Weights of a small GPT-style language model, trained from scratch on English Wikipedia.
Size: width 320, 5 heads of 64, MLP 1280 squared ReLU, vocabulary 8192, 33.4M parameters.
Architecture: RMSNorm before each block, rotary positions, no biases in attention or MLP, untied embeddings, normalized queries and keys, local attention windows, shifted keys, a norm inside the MLP, value embeddings, hashed n-gram embeddings, a smear gate, an embedding shortcut, learned residual scales, capped logits.
Training: a variant of Adam for these matrices, 556M tokens, 8851 steps.
Each number is 128 + 32 x the weight over the matrix's rms, rounded and kept within 0 to 255. Layers, rows and columns count from 0. Numbers have three digits each.

# layer 4 MLP down (transposed), 1280x320, rms 0.0529, rows 698-784, columns 0-79
134136141144132133130114141129121132118120114134128114138123140132129132125121130118138123135129130108149128126116130112129137106118128132128134124128126125120140133121126141142113124130133118129135127112126132126146124133121123108134138124
188114147114108127166153103136104161129149157214159063136156107119062107088072163088121116096134077141108158131115205171135100118141072170100156147111064088127079080092150120132066129154154149128141131157160171178148123123055105153130136131
124066159165110143131105168181100154152110153118116092112068128111123086151110155151136094100095113164104142139126176118100147173123169113146124220192158185054098132099139122133169101154135107153139136083139156148106130151116110150113183061
093131124152115172120168132150147099120054152127085088148092116126100130112137135111113125165161134083216045121120124164131133136112147108145097121075162149106166086077092118186142191158123156096094187073137129106175133079119141118123168190
086119166083129071071087075157093102113108146203178099171133178095111081150080129165169119087128138133139153204127098164103175146124103176120171150122051178062126144149198133110147201058133110152099083126150160159170147093187147146101130140
114177134186085129088111132142151100110138062099051095154155121161146123081134169115103221113182137071080140089134116170062073072072111136169052133185093120118208118108085176185087050143112142122112076032195166148055125112109127119132147173
175147106069124088125095124137152105178104196146100129150162067119099175132134145078092085178137171112077110099139176129141081125125098175075120104159116186124117141113060126136100143182142116144138136168123161113127139103119158169100097166
114136083133164122087114133149131184200102182142081189115153138119093175115228136153105124132080149113162102134080136113073091129148110093120123097192128083121167206103152086150157124113075139151150117126157078151114118141097129121096064152
131139076105092137127087139132138143130143117148141152137143189130137085101186111133121167133140172138135118118073113108054147077151120115147124147160130107108142120111104116108139117122096128148141102146082138164153134170134049160151085153
179140113150136145092157139107170120157163170081135148092163152210124052119147098096180205155164083123174088147085125148121185093126135138177156065078150137146094167111123120093067168106138139136131098070122103090107096109088061136083239140
122136181107108128136107120118148120078105116148182126109091082177114185091087160095089117143093103110151180148194145096154147132095145125092147093138096138114173080162132111128119129117141117123112150165131099128106143156051154102136115077
152089160099165110083065164203136135140080177110137103088130180069203105079124083127142192120135132138201094153086115138122125155072087168147092172114169140086124044133120174118104150080119056166117138139102099142119139180123154163113148193
098110131118119114100137132156136164115184098125090097135133119183099172162113087073127103074195119152092138073109124082151112144167150076105137119091116141155166102131144100070160146154129113081111138130132139127132173180123105188140096123
126143153151107122145137179115186088117123103100138188091148082072148110116054166139139133082091050091153159165099151054139156128096095136076129081145095111141155131078065149149156075104183166179095097131144064134140165113104131110081113152
131169124131126162084110124168136139151145182113091089145099097095183090115094185094112099122140118136101125103126151169166152141104093081128153131093118212095195113159105132137110196159111090112168128152093162124120118128226127100120167187
164101136164118170149123126162084120143110125128150155109169154109150132129097123177124150099109094135116076117135139117163080174199171104122151130163139126078092105193157130138184171138170099087161126133089120098139085108085120165140102114
126140150147059131076104136124112118127103121093143116212130107137077097164156140157144135162166154129138123087109138105081157079125134131172122090162136142122122140175153136164151075113090152162100137081124117116163161132123102128191142070
141165138126125097098129098146108156099085159073115184111118162110134125108153168119138112127130088167062105071126176162203156125131110118195131101157150088129131176146165156134161148139110148144144127145150122147141108107135138131135139058
151142191031104131088111103116156159125138152181128108147146143118021155124094172175076172161170180111101074095139181145131125114073092137165171124100135149130130159124083087085221138160094117115152159150095143114148115081116136098103072132
167140111187108075229173071114092125158074099156155147144105119143096136162159134192198212092094165115114118171093092113034064125087132160089149063060150138089122114086150084121128149116141100193094163153068143132103126138161161126154120140
155123125098096096091146099150130200082182121130082114041085124114086107062139135104191178090158176097138176078149099096186116119091075132086105106066164103149119098116148129124123086102186144188150085126111170164088137128116149112158145201
090144087126127156085114073090158167123141220124151068150137089095124144197123130166149100097156087142082114177127033192097117093097127150121118124163151119147132157136079113113146156131153149150078126168119080107167071137074200110196109142
137083158167120131112155150128101106096123139180174163113119132172137127119127135134124105125170140176189122117132149135146077151169033146166135187144118145129125127153072103127174089194159106086158107160063151123141081105136106091096123160
090180127167145109153102110140180093075104069109199140153145125125113154147103123113160148086086136158154123142092138085134142140107126117134101105113094126122073142139126112094129138180127104134141134122129150116096131141092078161181049074
152101157144135173069083177208155116134134124136196126153111167217145096132164117168098130139135103112163137130137142157160105089103179145115162110097091102159170141176065176130212100133158141084084179172147120106159141151130132113120130102
123130103141084088131081104135141138113119124151150141080140188167056115157094136113193133125116168101163139147120168206142087110160134086163142133113044137101139128115146132167148168122116181154097168151130090066138094173109144073097095188
114120124108124139122115101175110118171131130127148085115107132170136157124153190146153166144124155118122135030174173166178134112109173148152142155096156084088116135127128116142119088108145127100116142160139097069180191097078110146174078167
127129197135134073123114120090105156161123118166127108083171071099107149096133202093142128121148189143177069142127189157131133136061045155150173133124122092128122175128067110171076129120143130118130116142053132119141159085136061124111068105
161192126094140139095056147159188125113111177129154114109098118125062118133154172164146110130092115097167125143034112124160120118135076200122135131117067141120150122162117084072133141193133122157176159157132128107162124097122140156157080105
184169192103166127035159103144214187189147103105096126065122175174186145134081115079131131253104140116181123042143128125056123146147130097138138167020217092168155140101180120144160152127063189176075128076211076150138142144167158092116137123
098150125126059137137018101192150155174118161098121116087127131117135152133119144198119113111094155121119120140140130114112161113101145153110128142120115144167122090110137146135140133142142127169085145142148111101167106125145150116129111140
112101153065098154093080136079142168091130088117088116048172136099157124124106078219123107156095133136124155075125090057147113088156081162151131145179118187157172133053065117099149091120125159122102091141128148150097149128157140079133133094
106104151145135223129184134108083091108092207117117108132127141148109112129128112101100119099138111145107094120118135149133140143179140123154092142107144155107107111131136139164173147110145134128121099061125085142140107121142147133198133088
117128095152147127129112034115172131175099151164151105119101140110120084125146097179130141107105125102187158135088103114143109107135143115129112150105157147108130106184088111086130121150118154120163192116103162127135086096123104132127145176
164152110131130085115148141112089083143154158135093125170111102093120134133189148184119127088112113116151149056112142162138186135128153118152133113144129132096146130134115131103127151139111160064146153144112158130109137115112161121167128117
116131124092135118097078129194197118103193153132117140145069128096115083122138141131196150140139119124130108134149103092171110160121109136129124122112094084064111121110118053174111153142080094142209161140166122124154188146124119062095118189
166114099184094088116196065062104170098150124134073063079122171158066105153104184144115136079094135144134125163165116100118127142191178158134129193160096139143158176125185121148134128178130120083172090099138111151094148157087114141066162108
155161109101172124081114170153156111153088172120112094119086084114133133072136119155059127113163142122142167124086123102110084108143044121084147103100135148128196112127133129130123162104132117152179186184106124124174109083106129153126135117
140112121118130098126110121106157206144141129173093114087113154119052098144147189135139071203092201161163138141130064097149175130112143214133110109149143148135134114169118096094161123121166099143125143180118154178090153127124147165085133125
120143075139116166154074156148100086097176182159136110148150167071104129070080121117106121048186091165085148098138132206098113116075131098138166147161120113178139069154117177097116171047120084063080086135125104091117182171140126108109125099
115087155143141206168211140088116097140157119092160134157085122154077127111152188159147169085156162133121162167205093168115111135116103097173141105127082115143091116139138130155137105125146081106123140142140098142132109153106069126131138111
100147077079151078115093111175121147120091150092138154147129138096191109117124113120136147081148156151134167176099159147135100153149132128067149107119145138085149118117134095102153145117145122105116163119124166146139097096117109089107106124
104119132089162165150110142077164104136187122154134147114099128128114132118183175096148122102079124144189137141121046161141098137175135160159087105124073177150104121176109159107076117193139114117184089175126196134177069112114148108126130192
102136103134101113134143137122144119110124176131102092161135088074158152183156236142120093135080099197120177141067120129199101142150180124148160152122153197117124176193134136129078143151152165133134076134140088141133074158151130146159130175
183080137106153123140142145140097111153105173143127170160148094141199157101114135133137126138086178100106115106126126148101133165139160114076157134135066163138164098121165153132152077155106111131125123145126109124176110089101122121124130123
141146064148123174118109125105155130149158125152104143115153164144096103151121104156142140054236096148127129068125090124101175142159122124180129129129149154123122156100128149115097165125158142080143124115074050132176121131123125189157169131
131136087111124138140025181156113141100151141157173156142117133140135161105121141118091134066130105137113135137113082134090165156108114079103190173144104166137157085147164140130119119106093140162103150137176188109112192107153136062126092131
114143064137095114137144143076123160072161160153080134163148164142121119079136140168113107161129158154217169088129100147118163145150157124160108093131116162067151162152070147115150148074094127076082089108144102092093140102098123145157161126
112137126148136145149156130138084139184135119135071136149116080157158146084093162120137164139108152148098146077165159114094161145080111109143101117125141116116099096075126078083120136068137093156133142121128135098175178196153115156111087146
174129144141136120116145078139146155136127113119112100179120138144179107097230067135091150130152140134079078113122081081151144163158167094220102117106173118100113063174112106173166059129108151142124127130123098102138105128140157074156126095
115159190160145161071089139111127145124086113137108203134137117146165158091076059140083126151091091095143144174104115052127122111114116078177129148131148119079167103162163118087123156041181102125165089101110174096063198213126052144172105152
087125103078139152177145147125143139109102111142133093138161187123110145126076111141088128094152183116158153101191133113139163115095091121108176093134115124154133171110084102136080167131053154080107108125153063169137144154081131135077101138
129102145155074105180177202092074110116132160166116110124197093097058155121099090147141076135172171157192130098106128125115123123134100124169194132161118151165142125117133115124080155129173156168150086076146113180145124152142111074188074116
149116135155134124108133125158158148159131091180090119086103140090111082132147159129096143119111104138161118180133134089134121120082138116131040115152077140159125091133174122119129161099155124129107077135075144080090150110102104130102166104
118124169081106126148120112150134149147141112124124076160162074146174129146096154110143137106127140148094137105202140154128116074110113175160090116149144089111152149087154083127108090116160152122111094116154163163130132085155153126189094161
089166139112112144159076131089195247144175111186182125068163138148143172131081065130131113125126096195102061113150131117144128138136068136075101144095182130087093237117184075111137148104102097120123143129129150138107120143158157191127147092
126145102127124146097123125156148124190112080107085097114115131085120138116111131136108135162097113112169117134108132170157175049095061127159126081037161132129132111146123120095116069166153202138066136141172116059072094087180143128083123117
148085176093161076115125158161100122144125130177133057150118092082117125114108125168103091138097091116108126139120140135127149114101131183137171115123107119164140081118149124120053112139100109110127109102154153086141177159158144117162138103
143196141091114091043082141123150127160118106138175121147125119102129142080157144123149135131140133085117180164170155201048124115115073141123084086121125081128143141113079140161073129111161128157123140153138166044085147146120121154112099123
133079193073146093118128159117126149064175133174116188192173150144166081138135158098155098093145133153202149162154116073125143153149128115111137188099150139148132170137125171131158185084095097159109166097153139179121074123162203129126098069
185159155068123067116076111152158133132110165149105111095047171116145111160118146147115113145101171136114155137161147110116150152131115101155180135091115138085152112124121108086161171090103117082170116166129134151141137111147148119114111174
137118151159159091129145106064161177073138109105139159092141165100075143107135121120140119174137117154107110120157094103141127139091087090128095123123151099204160042155137105097150177157105114143163122185107197174115142135109085209073122134
133130139121128167080192126169117095070197111091052113100133050131109070142144144081164161167158123100127100142122126148185137158094163094116125162107162141137128125159118145113118155158147121096144087129128126138153089120134118109169128131
096127107171109128131171147109164149052112135133111176116086139153120129138173111106152153075149158128149196083151149095096162150121160076123160148066127140163188116115113167091106124067152128167110141133090102118173100095099124121127125140
088163125148161111126083122181162138192079119093159161110147155182121118119108119147132136152137135153134132088176133132105118119103116116118130155127104106157141140116092182143187130093074123155071124146083136067126158154115100164156094152
123104119066066156137127162176105094060108071106113110114155162147167155065167121075090130129165152164154131175101132085158105100148188150117113131135171112116092130167101150068133129185153097089120096164111090107123124142178157074199143079
147167143129102101131082108144146101195129143084130157194156115103128101128108158185068117084140094145111118120071148132118071103081126105078118092200095101156129166162141092127158128106166172120125131139162143144117129103139133098118113088
150131156109161146166097193127175092134092120132184150158100119133090123188131149084096154149136051150117169135132139152185120087122150140197108116138173188207108149121124107119097141126114119112144150117135179131095184137130163127141096121
119138139156146104093153105131109084128169160166113191097114108107103153117143190151169121137097129127167046138107180071130107113159084106136171064156162179142129148127168148114110113174111148088101198108171093106197044155161141093118171119
129105107228097096171073145081140131159143088135084126063107076145093134120145077154069098141149176167109122151121084149105100166055150128121148130075135141151132117129177094111143098104112193137175098134078145096173155155120076155074109139
145175131056143131111024132145193099175108131131081126128108043095147114068100175170088086098089117119160109160150138156185082104096107168117190139199119100205166116175150084153106135153123148121094196128127118155133128118104148121151119121
153129129087144089139150175141145130138126086092143098160162072096102164121128135139122084187136122145135115101153159120160138143177088052118136086148161122129128067133098121123072150212077096114117133181099145172156123121178152160106141165
096087142095094071143146150118135122097109128129187083099140161115140086153138108130178097086118119165152110139080119076149201164152109091140166145165179200104181162160145120137130108139126123082107077143145119167129122090140141092217153101
148098123108116127160134162087140132121105160122191143101108103110112131088099114134091116095123125166167135059178122126169108173140137134140183170076144130095073079108141164163080142120103092137171089116107110116101130105144141194068139117
148134139166112163128136118119104150138156104104099153096177150119143125134051172147192173160104099139145138112099091098082071093156151081146118171125116131143067134132186078107153098147165193167146084095177077138176167168115196126165147116
139083121129134176160110098122122164130170060117102153186127090120160127130171138095131111107082091125143115096098115167095067104135088127096106137094151115095203094195133115122133123156151109141065117084118145135124133156086152111133114107
147136117149129111155126184096155177085138164179163112095150132130095121116100170096101138130168152147132109138109147151189122133151127125165133130133181142139124163219125106094129118128088172119098102197123104114117099099177156122139128121
050092145163089159128103160129119180161137082160111165097119112129084119094196147112148133172139126149092148196095139120104103142106123101095149096175148112112075106077132074110151091087134144116116112137121140132117126124134105136135125085
188089144118148148155163155099131106155143096126154138114098149053121141164115104126135124102142125182160106101131149170127162133072136134126117148173132130113090139120097162133160101109105119109103138090144143133140197109103143101115122147
150146165113103131135102186097110105138099138180136143162159100100144124094152124108107117186123110083141148137145121112150095079137081120110096107111134118146136135134083103144135096145086110072163106088148127122139155094177132094107139101
086094143146160116164099130121142157071094154152174209137138082132041117103085146193111101099138117142147094129150182167176135129152126162097135140159123179081139168101072102118075105149139098116080138175171163103106169150206093138069176075
129135109112117100148127168125114127130143138096122126088142140147110109122124156151133106118086130099131113205094143137117104134156086116122143100165090103161145121166152150127079123119130130122099063114130150128097128094100121120107136138
076119131143192181120172166069094114129091129233149132139152152128161136180099117118098035075113097119117116118111124116141156122111170193158127191101113148120128166124142129126179134131128131099097121144095117122118136131155136174175110179
184141137079152120143052103134148143169120151120098116129080118145099172139153105099076131152169206189152145118060098117167126169132114123107141102104093126117143124164135143116093157115139086131119099141144129151130127115116098058058120153
193123132128205145090097177135147104145122097188105138141142115126137140095141183158063147097153179132127147108161092139156127062097116129089140151132176086134148188134123096074121086163185121156118165144121126060121140155118094100137138166
178095138125151108152078110154100161155133134129136196075168148167080159092109170135153117143137141153082097125106128131144123145107077129155146115121121104148125146141111121122091111125078165125193145143061146133159117138109123169138124175
093192147127083146106055133150177150151138119154130175076118141119150102138109123115158131173126134124100165138146108118118135158124118115141102149117118124112100122081109121117101126079133148101098148140117161084129140146097145172110119171
# layer 4 MLP up, 1280x320, rms 0.0476, rows 699-784, columns 0-79
167119115156139133110210114157082167100097133141051094164154121188101123122110130107187148116137115078105166166175113078136154104068152111144158075117144122083150192080121131140164156104178111106091092143185078131134147157106074158095129179
156145202079089124097112113135089110145137104077118131134147137157147113157140082151148115121117094143148120129131125149117162098141130130094144166158137163173098131155179108134158131114174150130096148083147110141148122130102123163136117103
076077119090104178221121118126114111096093109111127047215144218177109178151083166138108122098186108090144091128109138097138084165126153167137061133116164094168196096060110125130151120088170200107146201148123123117199117093137105201126155083
111115140059138102160147129150117137023089164120167120144134155164103143137132147129150072134111113169120110167087089134130086169116118117121155117145111148093133132085097076106076117114171128082131119105113118110106124164087155143128214118
090159123121155097142171139106158120101170064191135130134110103142156155037178115117124138132090100143103080147110073112149118139130139172139068114173131154155099135151109107130095063071147085118151122155119130066093096181131075138118153095
149067196154164174110141136127131126175114071135153132123112087141093162048170102114130164151109049118105156148114114109138104095106152181136084149148193085111103080085119152108134094148119204159096187077126124157065151129111096176161118118
109134163104156125127234050166154157125105157157131122133091145130131137125155141076137119136153164086139114092123097121120125096103162104142120152061114144122107145106169115168139112110116115174070159045131093086177075059138157104131128158
162085128094146162145115144097123095121109161164164115164163142163091103091139145110150149133113159141151136135091163119119136148159124139129101145159120121181164093081149117135134144107123133164141084098145167132129160139111076098111112132
144126144130118137118135136124098146117111125158145107131110112122115178117079124169077162092240083105101103142178106131157098122099128109129143098085175104118116113126098112138074156092164199136101181140097052115142115055123151122094205082
064120174134112155127157097097195141113110176159102166113188106134161054122203151118138053129132154094110192166138095096089156097127157159069088142127132150090121132150151112154165068159152130096114143085127132111161091077097130121175092093
143116132126097156121134178126146141112095152113076095174119189092169152060138162103162103099134174104082169166187113115113138167098166108177141108119139150193139089146188190156100104134103096147129161094176112159140107095144138159091147133
069085116158171132176156090137121096115104085107104102141148092151101160145098087031091134112133190104079091098101113128134056096102185128093097151159102104133101147039109178172081156114075092132124152121132104147151115127143151144109103116
146117141126153105131157126145164138156150172149092082113140139114157115081151084146146127086151107108125160157116072097072215131145162164062089071121069119115094110043049194127095109126169105137111136135153093143148134099046132162156109159
096089162170118167189115174128124134116134118172103118135109101158139163122215167119113123134184101080142167162150132086167124188123137119121131164112131107142125142054112138149071137125166151142129116175132132146136118121120109150103147109
069154139061128124158135117120116131129105132106144109157151089133201192164122118094095122128112129102111097157097108090098107134112135079071089116075072088103171123090185131118127097201113127129108134126177154071108055090078109153146112099
171128167153085161102125122183108154140159125144140077146150140115139110132081151120134074126189084095147113086151170132133174096140203141092161135126110118184126102154142119193112158147134123083079129066123137089131137116103131118129108100
127105128152150098108137150118187152124166112125115160129146130154126133170107105093188135116059148103135109164187085163101204129139120087099148141106160158156069150177117116129120100177096105055159070171126127113130107130126113200163111135
110121118135103176158116093124113096114184120194115103176141095155121113098122155156178142103154117131090136126116153143124116137161139104164143131144069096172093218150117075132140146120186179117175118122105125154161105072181133142107053162
171145176119119165090114111160130119126191118164171081175093162142082111174108176136132130084154135128062123100155168117136199149178144149127086065114147141108143108075124125115148163139139139112159174141117160107093081180127090154108127103
142117146078122117118189122165133144032144112107135139111148210118133086114147112114093056074168119117148139106105123067170103159164213119143115073088141121116059145174135130185159134130180127043192142061038116184174080097075188082161107143
107119113149145151098124119143070090067147111097139152164121143138133166099113163110122135094127162141067136112081027064176120084108104190146141134108155138115108101142132145105158050076132158110063129116132116105133104122141138181183147118
149058143181136136149099141121108068127139151087155074137113098131102075104139145063139141134155129164190141136121081077147144152181104132204116170151118117170154150114109075138118161165114132123128104110120116108114086107129123111146133113
108121125127093182186118126147119113118144099114098097110113209101153060137144118149151090085180178097115127175156130138096126141121203222109119165103165132121120179095084143109112099176148167107132113174117138118176089107105124149145120155
188105158108157166109118166145096128070097133164169144151122089177164123096155087116122172133123102160096132165130049119119113083210122156085078071152089090178124172115125118128160119108142077110152082110156071150112112155183172147141181126
159137167116146179111155143157153138098109127148129146181159066129086164095183071116156118133141175128108138137140134133158164155153139150105103158113092149146173115106148147119120096076125138122166176139080101140139150137077143168086142116
164136116099093128129118144134093096103100136052116115143107085128170125099160062075136108132088177093088105135128107091069151092120121121079097167109064106118116093077121167097044126136107150116153109096106136149098071162132117106097195109
164137145151126158094139141144123095107154096143138097200089105145123105100118105112109068091100091143095110140101094138140087089091136107172084103072101086079109134125071166118116152128084155136138147134138115171090123041134125148120121094
077111065124143177174154119106120128115136085137182099130138166112170095114146113100136066089116163108158159145123084136136137144153175120081141112122116128149132128127120117090056142100095173082172135150153132092108078114125126180153099168
092141165120124173154137078144135124095100103163049075178107174199168150086061161141151085115155110116122104130151127073166142148113176200143123162095151074134179094057129075137060073128147168120197134132197146139183110094076114183100146131
108139199084072170115113137152159152079153111153109146118106168141137119143170080107184102159140100063074149165135106144102157142163151122153099134101062153081145157128124169210104149143141107129128130112159094128088140114126167142115159137
095085176103133181164138137073132129142165131172139063164167178121143169044116119148146147047161131161121182158115109135150190156189161125120182134158114151209080155123187138132171148089138177155137117138152126163100130064147124120133093113
137168155103192092122155145126084114125157106087144113077143152110159089119119059117097125103107093132164157140163105140143133096163141133107077052184087134125099112121125106174176150142177085114139178106131114190170093079127204117088164120
114117115088156116168144080158121128142109069129154084153077149124119113122101108145156079115119128068166130137122112129146118093109136096142119104099129109155134110149124104152074168186133088095154097140151135147155103140108109114122142173
128161124116100109104118116137109153124130137135118108156111157171095177130122135118155152112141100120113124120132113115141108124112136095138117114143141116125123156109162154137155130069129129132119140119119087108135142138165163136169131140
145085119098117140099184158132112114105185144154096131142161110143071123102140133173182105142158157089122093185164128090139185106175180171121107088177093133132114174136108163153045110108109119083108121139083059107147124114169150142137114128
084148111114147099125141117137112103135188087162110115145188133138130117113077073108079126117070133051105102164153082177120130134123129164132113037153105099119126132101160104110119078175155067119116149074140105092144118118130080147102108141
104149113128144106133127149130148098135147164115089138101134142147151117078160128104118112123109125124119142168158107120113124103179134103120165144124166142121168108173153149128112136144145105101092190092155158087091093122124137163146155182
126099085145094203188171118114102158131195114129133051176150126093123159138182157104082113095163142154150125131199135033103149098143233154099092157122132175166109141152141138133174154165153158151180172149110094126127112112140095164130099130
132160107176152098153176132119161185079119077155091143118104127126142145111114127137084085146137107134142083135166123086115119124142099117107102151168196129069131147125119098133093143080138097066162126151095122143138108123078170211154151131
128077201112183142076157125135198122116170122137103157151165125117107137115109137090195150148123135070123183134100119062096209073128152103146131120162168126082050104120108085135136133125184156101160113119101076159115142067092127094134155174
094151214074140082123186083143166145082132132085103171162123163146181154169116104138168147092073160109070131125008140115140101126146139096184142128109134156132142143113098169146118127164095131141127112152112129091103082027082157174200128108
177101147120136136145140112181086096109134110118126086137116157126126114116165149115117087075152132101135116135126151142141120131131159132147070049149108092117106128134115103163086150158165136127139073120132111197140105080104130123199107102
162086153111181141115176127108090118069134107080129090222126109119097130124149097071191134131183121128125175168047100104111099183097115111099174056128156182103142097107081183122130157074132126082135066107131067168162163092142064101167161192
082112119177093173082110127174110105115131170113132118161096178173122100111172112108150103133189077099155170161149110080106146132114166174166093193059100108167157147110152122160131138130148143113125183163172110153159095141091124084133137098
121093176131181121097099109139160106117103125106017122179075086165191176117156213054144116169094148117097154120131100136143145136144141135140083135155066086145149166109119194074141111119085164110111129086092130118126171197160107137109134096
154140119083132059122214132120123148088097123139000114150152128125140151116147132103139095132108133083094113118132161102154146155187141185114176147121126133136155103156125205175144081119144160075161112117130098149139075131160129083081179119
091104154119106125159126089114102109128206146154069107128106152153125113144121132142156115133076142110116121096159144114179153126106169137104171181138081099104114143093120142147128132114123125114154089125143146122131128139139113091096118151
100151147143138139131130168138139150116127138130071123138109074182131160152116154150184102137092110076105137126169172091138147166188138144151125158103132098110122129153133111118065107174131159092163161130163145153105102069069148114113116135
119146078131130146124121091132143112146104148162153095110115133130172114130107148119187124103135086132198108196121190117139118132162159151124162161115121124116122184144181139138105103116145126153101129169161136125176121134090160123148119229
113178124087117142119136082141148148063104054152101082254133117151145168126129107159145114082093098093080150142133148090175082090075146154105083114112138083122141110085142078197116139098152159120168127115128157087130102074119148134151126101
159117119102128117158118139063088126105169102188146093097097107248111145113088165142202146181090150151167094113166089124141135149130142163127144163115134153132067182116158103150075077058104114083114130122100068160147117105122096125137148125
169084129097133144199103123111078088098117144157124130165067116181089135139157138141136116167105108152115155116111106119150091145154142142096126142139093102129106151088115178139128057101124126118111108093176100164099135129121114125121183154
135140105135134143097110170179157107141161180137056140131134156170114115137063107169175080103116144096191092158146126065159184118156111196146168078098133107126125101114181153137061125161119143154091102142096112124151133111125067103119119103
164169118118119105111163100106090136078113036174154107106140168126121123078117056145147058086145095150167136180167044160119105106126178179133099101132052126146083181088096141169114128100099170143068138099086052141099066120153122191136132085
153098117106082121122158087095092088079153148104164137119095164170124129116104091088148066099085089134118106110134138122108101168130160116101195118118159145148083167106192148134112124118154153109099129142152101084120121120086133094118116192
094185159126188113097153155152157153163186110127112110113149143125119096144105123093150120099133154121129181147175117111091102113142112133064052127077082151071179142133155140115128167149118142135088107112105086115114033128128117132125172105
116122191035145129173124125134117123159136152088099101110089173131089114053116149158090140122116115137089106111092134109129135143190157149130067159107080136066082171173172136092127070105181171148143118081160079194105151111146173087136184112
149124178062138192149111170100137138100142163125152070176106135126126198086136112102128123145131122116121110126162117153148128142100101163126139136174145170123083107109084124179178032107112134131114157087129104094111102077130175095129122187
127099169140083166123111134117123108091179088166127110133134118139141100153151118099198122139082161122128170165091143121174091142097134127155174110104193125148096138122108085134116087104115084104134128125108086148091104132088124096151114134
104146104135119108139101141137085084134103148145116129139054113153092144115115082080142134099086129129093085106108146099189099157115166098139125152086069051087176094143147104149050158100146104137100072173146105087104130174100122119117167172
070085165095114185123132103094122140073177129128078088180117129126153214145150133149130125122102126133113088103139133100127106149092108115130053162086092115113088105113082186233148139152097091094091095061162109074199129112139097108200146109
139151160128143111148157130145121100128130121120093115124111101144137119094088107115151130171157104119121119152129148125176109121115108179151108097119095116078101157130143157159086084169154077117150148132160038110156139157132126139160201149
121144080118156139088153066184145173093103079140114135127079180091140123137109051099094091185166125128149141107161093133131141135099224079137169105110117113127069160097143146136039141096134167137101136083080095139166057046077143102095167132
153130137129158142136145180121134127097140108169125134133077164200121187151115098161154138126157128133150117202133101110115115073172117138096136120117117122136142153068085181155131068145129104154151129135139056150110133124147224136146080078
123148140106114128111139158146137188146123139131080091130073147159184177088126143097165147158108136127105102143133112086172141099179163157139122186095141114139124093071070128121129080105178144151077076134154145154170112126070097115115146158
070123163144132093149116105134161167131147120161048129109161117177143120169113122086158114186111173106096229128162096084144191164194110149151119161029176130116168097092158114096138065099117187092131130155118109133105095101127167187140182147
158105136075152143091113094171104124060120151138134139178139135193110164073147063097158124158118124116149069106126154140107175130144118147133171110108149118107129149065065107123129165103087059060170136151070104084143119187139095117173139135
111140077158122103104163086096157104125173094126134124141139171200111185121160106111183121164126097117132110183124109074122155150155157135150158146152104163103099169164161160189159163122166139111082129117100154144151117155115188121168180165
147126109080147100078134102135114124071177156160123142198144123186145128158160104151146150160131181086157115153164116167191153127147131122107191149176143096126127154091098168152132134069128113118096158104138097119111083078145138119094081124
134140091097133116181112160101124120062133075119157130124179153192109146138160149124158146167086121115065196152108075104093133090144156152121098143045068154091112131167138178113124092168173130131085143127158148091059124126179169148127114196
130111121109144128158110143178172169160168121117080123108126160143100115117050074114126100082147125067062162103073102086138110130128110124090132065132120091153100142115136146095122095094137105100092138095118034126178136174133094174087121114
169091145086188095143166107103152119081074128098083140150123148099124140088070136118150113141145132063142152129062158096140108165089162102135078148128154150096117130082125104134112140130090160119165137130123086152045113097128172078144111179
129136126067149118134114158095172160113139099162123171092180150126102149138156135081146112160133143162124143185094053126144110123151145103097115146077150152138106165207125120120164131165137113110066193036100107101127128084098120151119084181
124108143136156103096121105160135208096190105169107116129124095194127115173121096125158110144078171080093128200130143112107126177084123110123105131130150183132167127089135132086127124077078116110106122137150114124117104183119148127080138194
132121142112151088107152122139173145126162084140151144160176094219145097113166091102149123146071138114153147155157109162118128117189119133116145096086158151107137189196122135119131193171162107090119141151132165143119082176181131143088158190
106104151145135119129138097162130169113089116086127069118113089102124095125149093097133128093106135166106183139090050137104119118131105108173109104120167106101098103114087187090116103096136189130155103128091160156090125094077101127190125200
095132096088123106097158083148201124139179037180075062123118105137154136050101198116107077093142106125125159092087154138139167144156191160163118094127096145159149134143126131111157165129139112070153157130066134156111097066180136149126140092
118151137132155119138162136098150159110070119107109100138155168126146108097111186134141116107118151097162116154114140094171093172074142114120079133166091131177138125147144104085051104155137101089076140107097157115124064150135096154119108068
124117161146085112159144116106149144109138135174138121183142130133150094157160134131115094084057180165105122127064095127109116152186087073124121140120072154090159187134152163162149210120141130132092083101142139127081096123127104161178162174
153115161164120149120255104108119102146176096115125162141164102168085090166160135122105092119150095075182106098127103098124099082109206115128123133087131172073136141187106103152149198107064171095141116116107081131145094150128211117143121090
122123191086132132167123145088178087124128110121121156128106095155165164134157124085143112136129153126106137121178086152100116166168113118121058182156158120100141089115094145128154081138130127130152195143126104061138144129140181161134140140
131115129101186184126132148144188157156075152112084062111105119135157086094082117095110121130068180086131115178162103138070128154115139153123195114071133165183167097125159192119125150137098115128199166132126140098090112164118094142093098148
119025118190129115175126147109146127141160141107121090178081141210091160165130134073133091144105090122098126169115125127158196112157134185175085147115147089130115082131124146097150079138144154106151123152111080121135108169123099182158127176
169107142055156167086135160139128116118132154140107106137115102154108198090144083055139127183080196120149141134156127146119135113084130150120146107108091098162116139101093122141129075100142157079113141079120130127223116096114117066118155167
153148162160130133094119130115115088100135151052137153147114074123132168145149039062120073156120137064137074173090092142059129163131167064122111109072063093112126053090080165219136135149071178132080144111127127185097104162135125169120110100
080122120147073163171121134140149167136106106161081125117138097087101139093176140135158093145152078087124127095169121066179145120162170168138077161088128099096169100117137153101143127155164184117185125150061136150118109135131192087156163139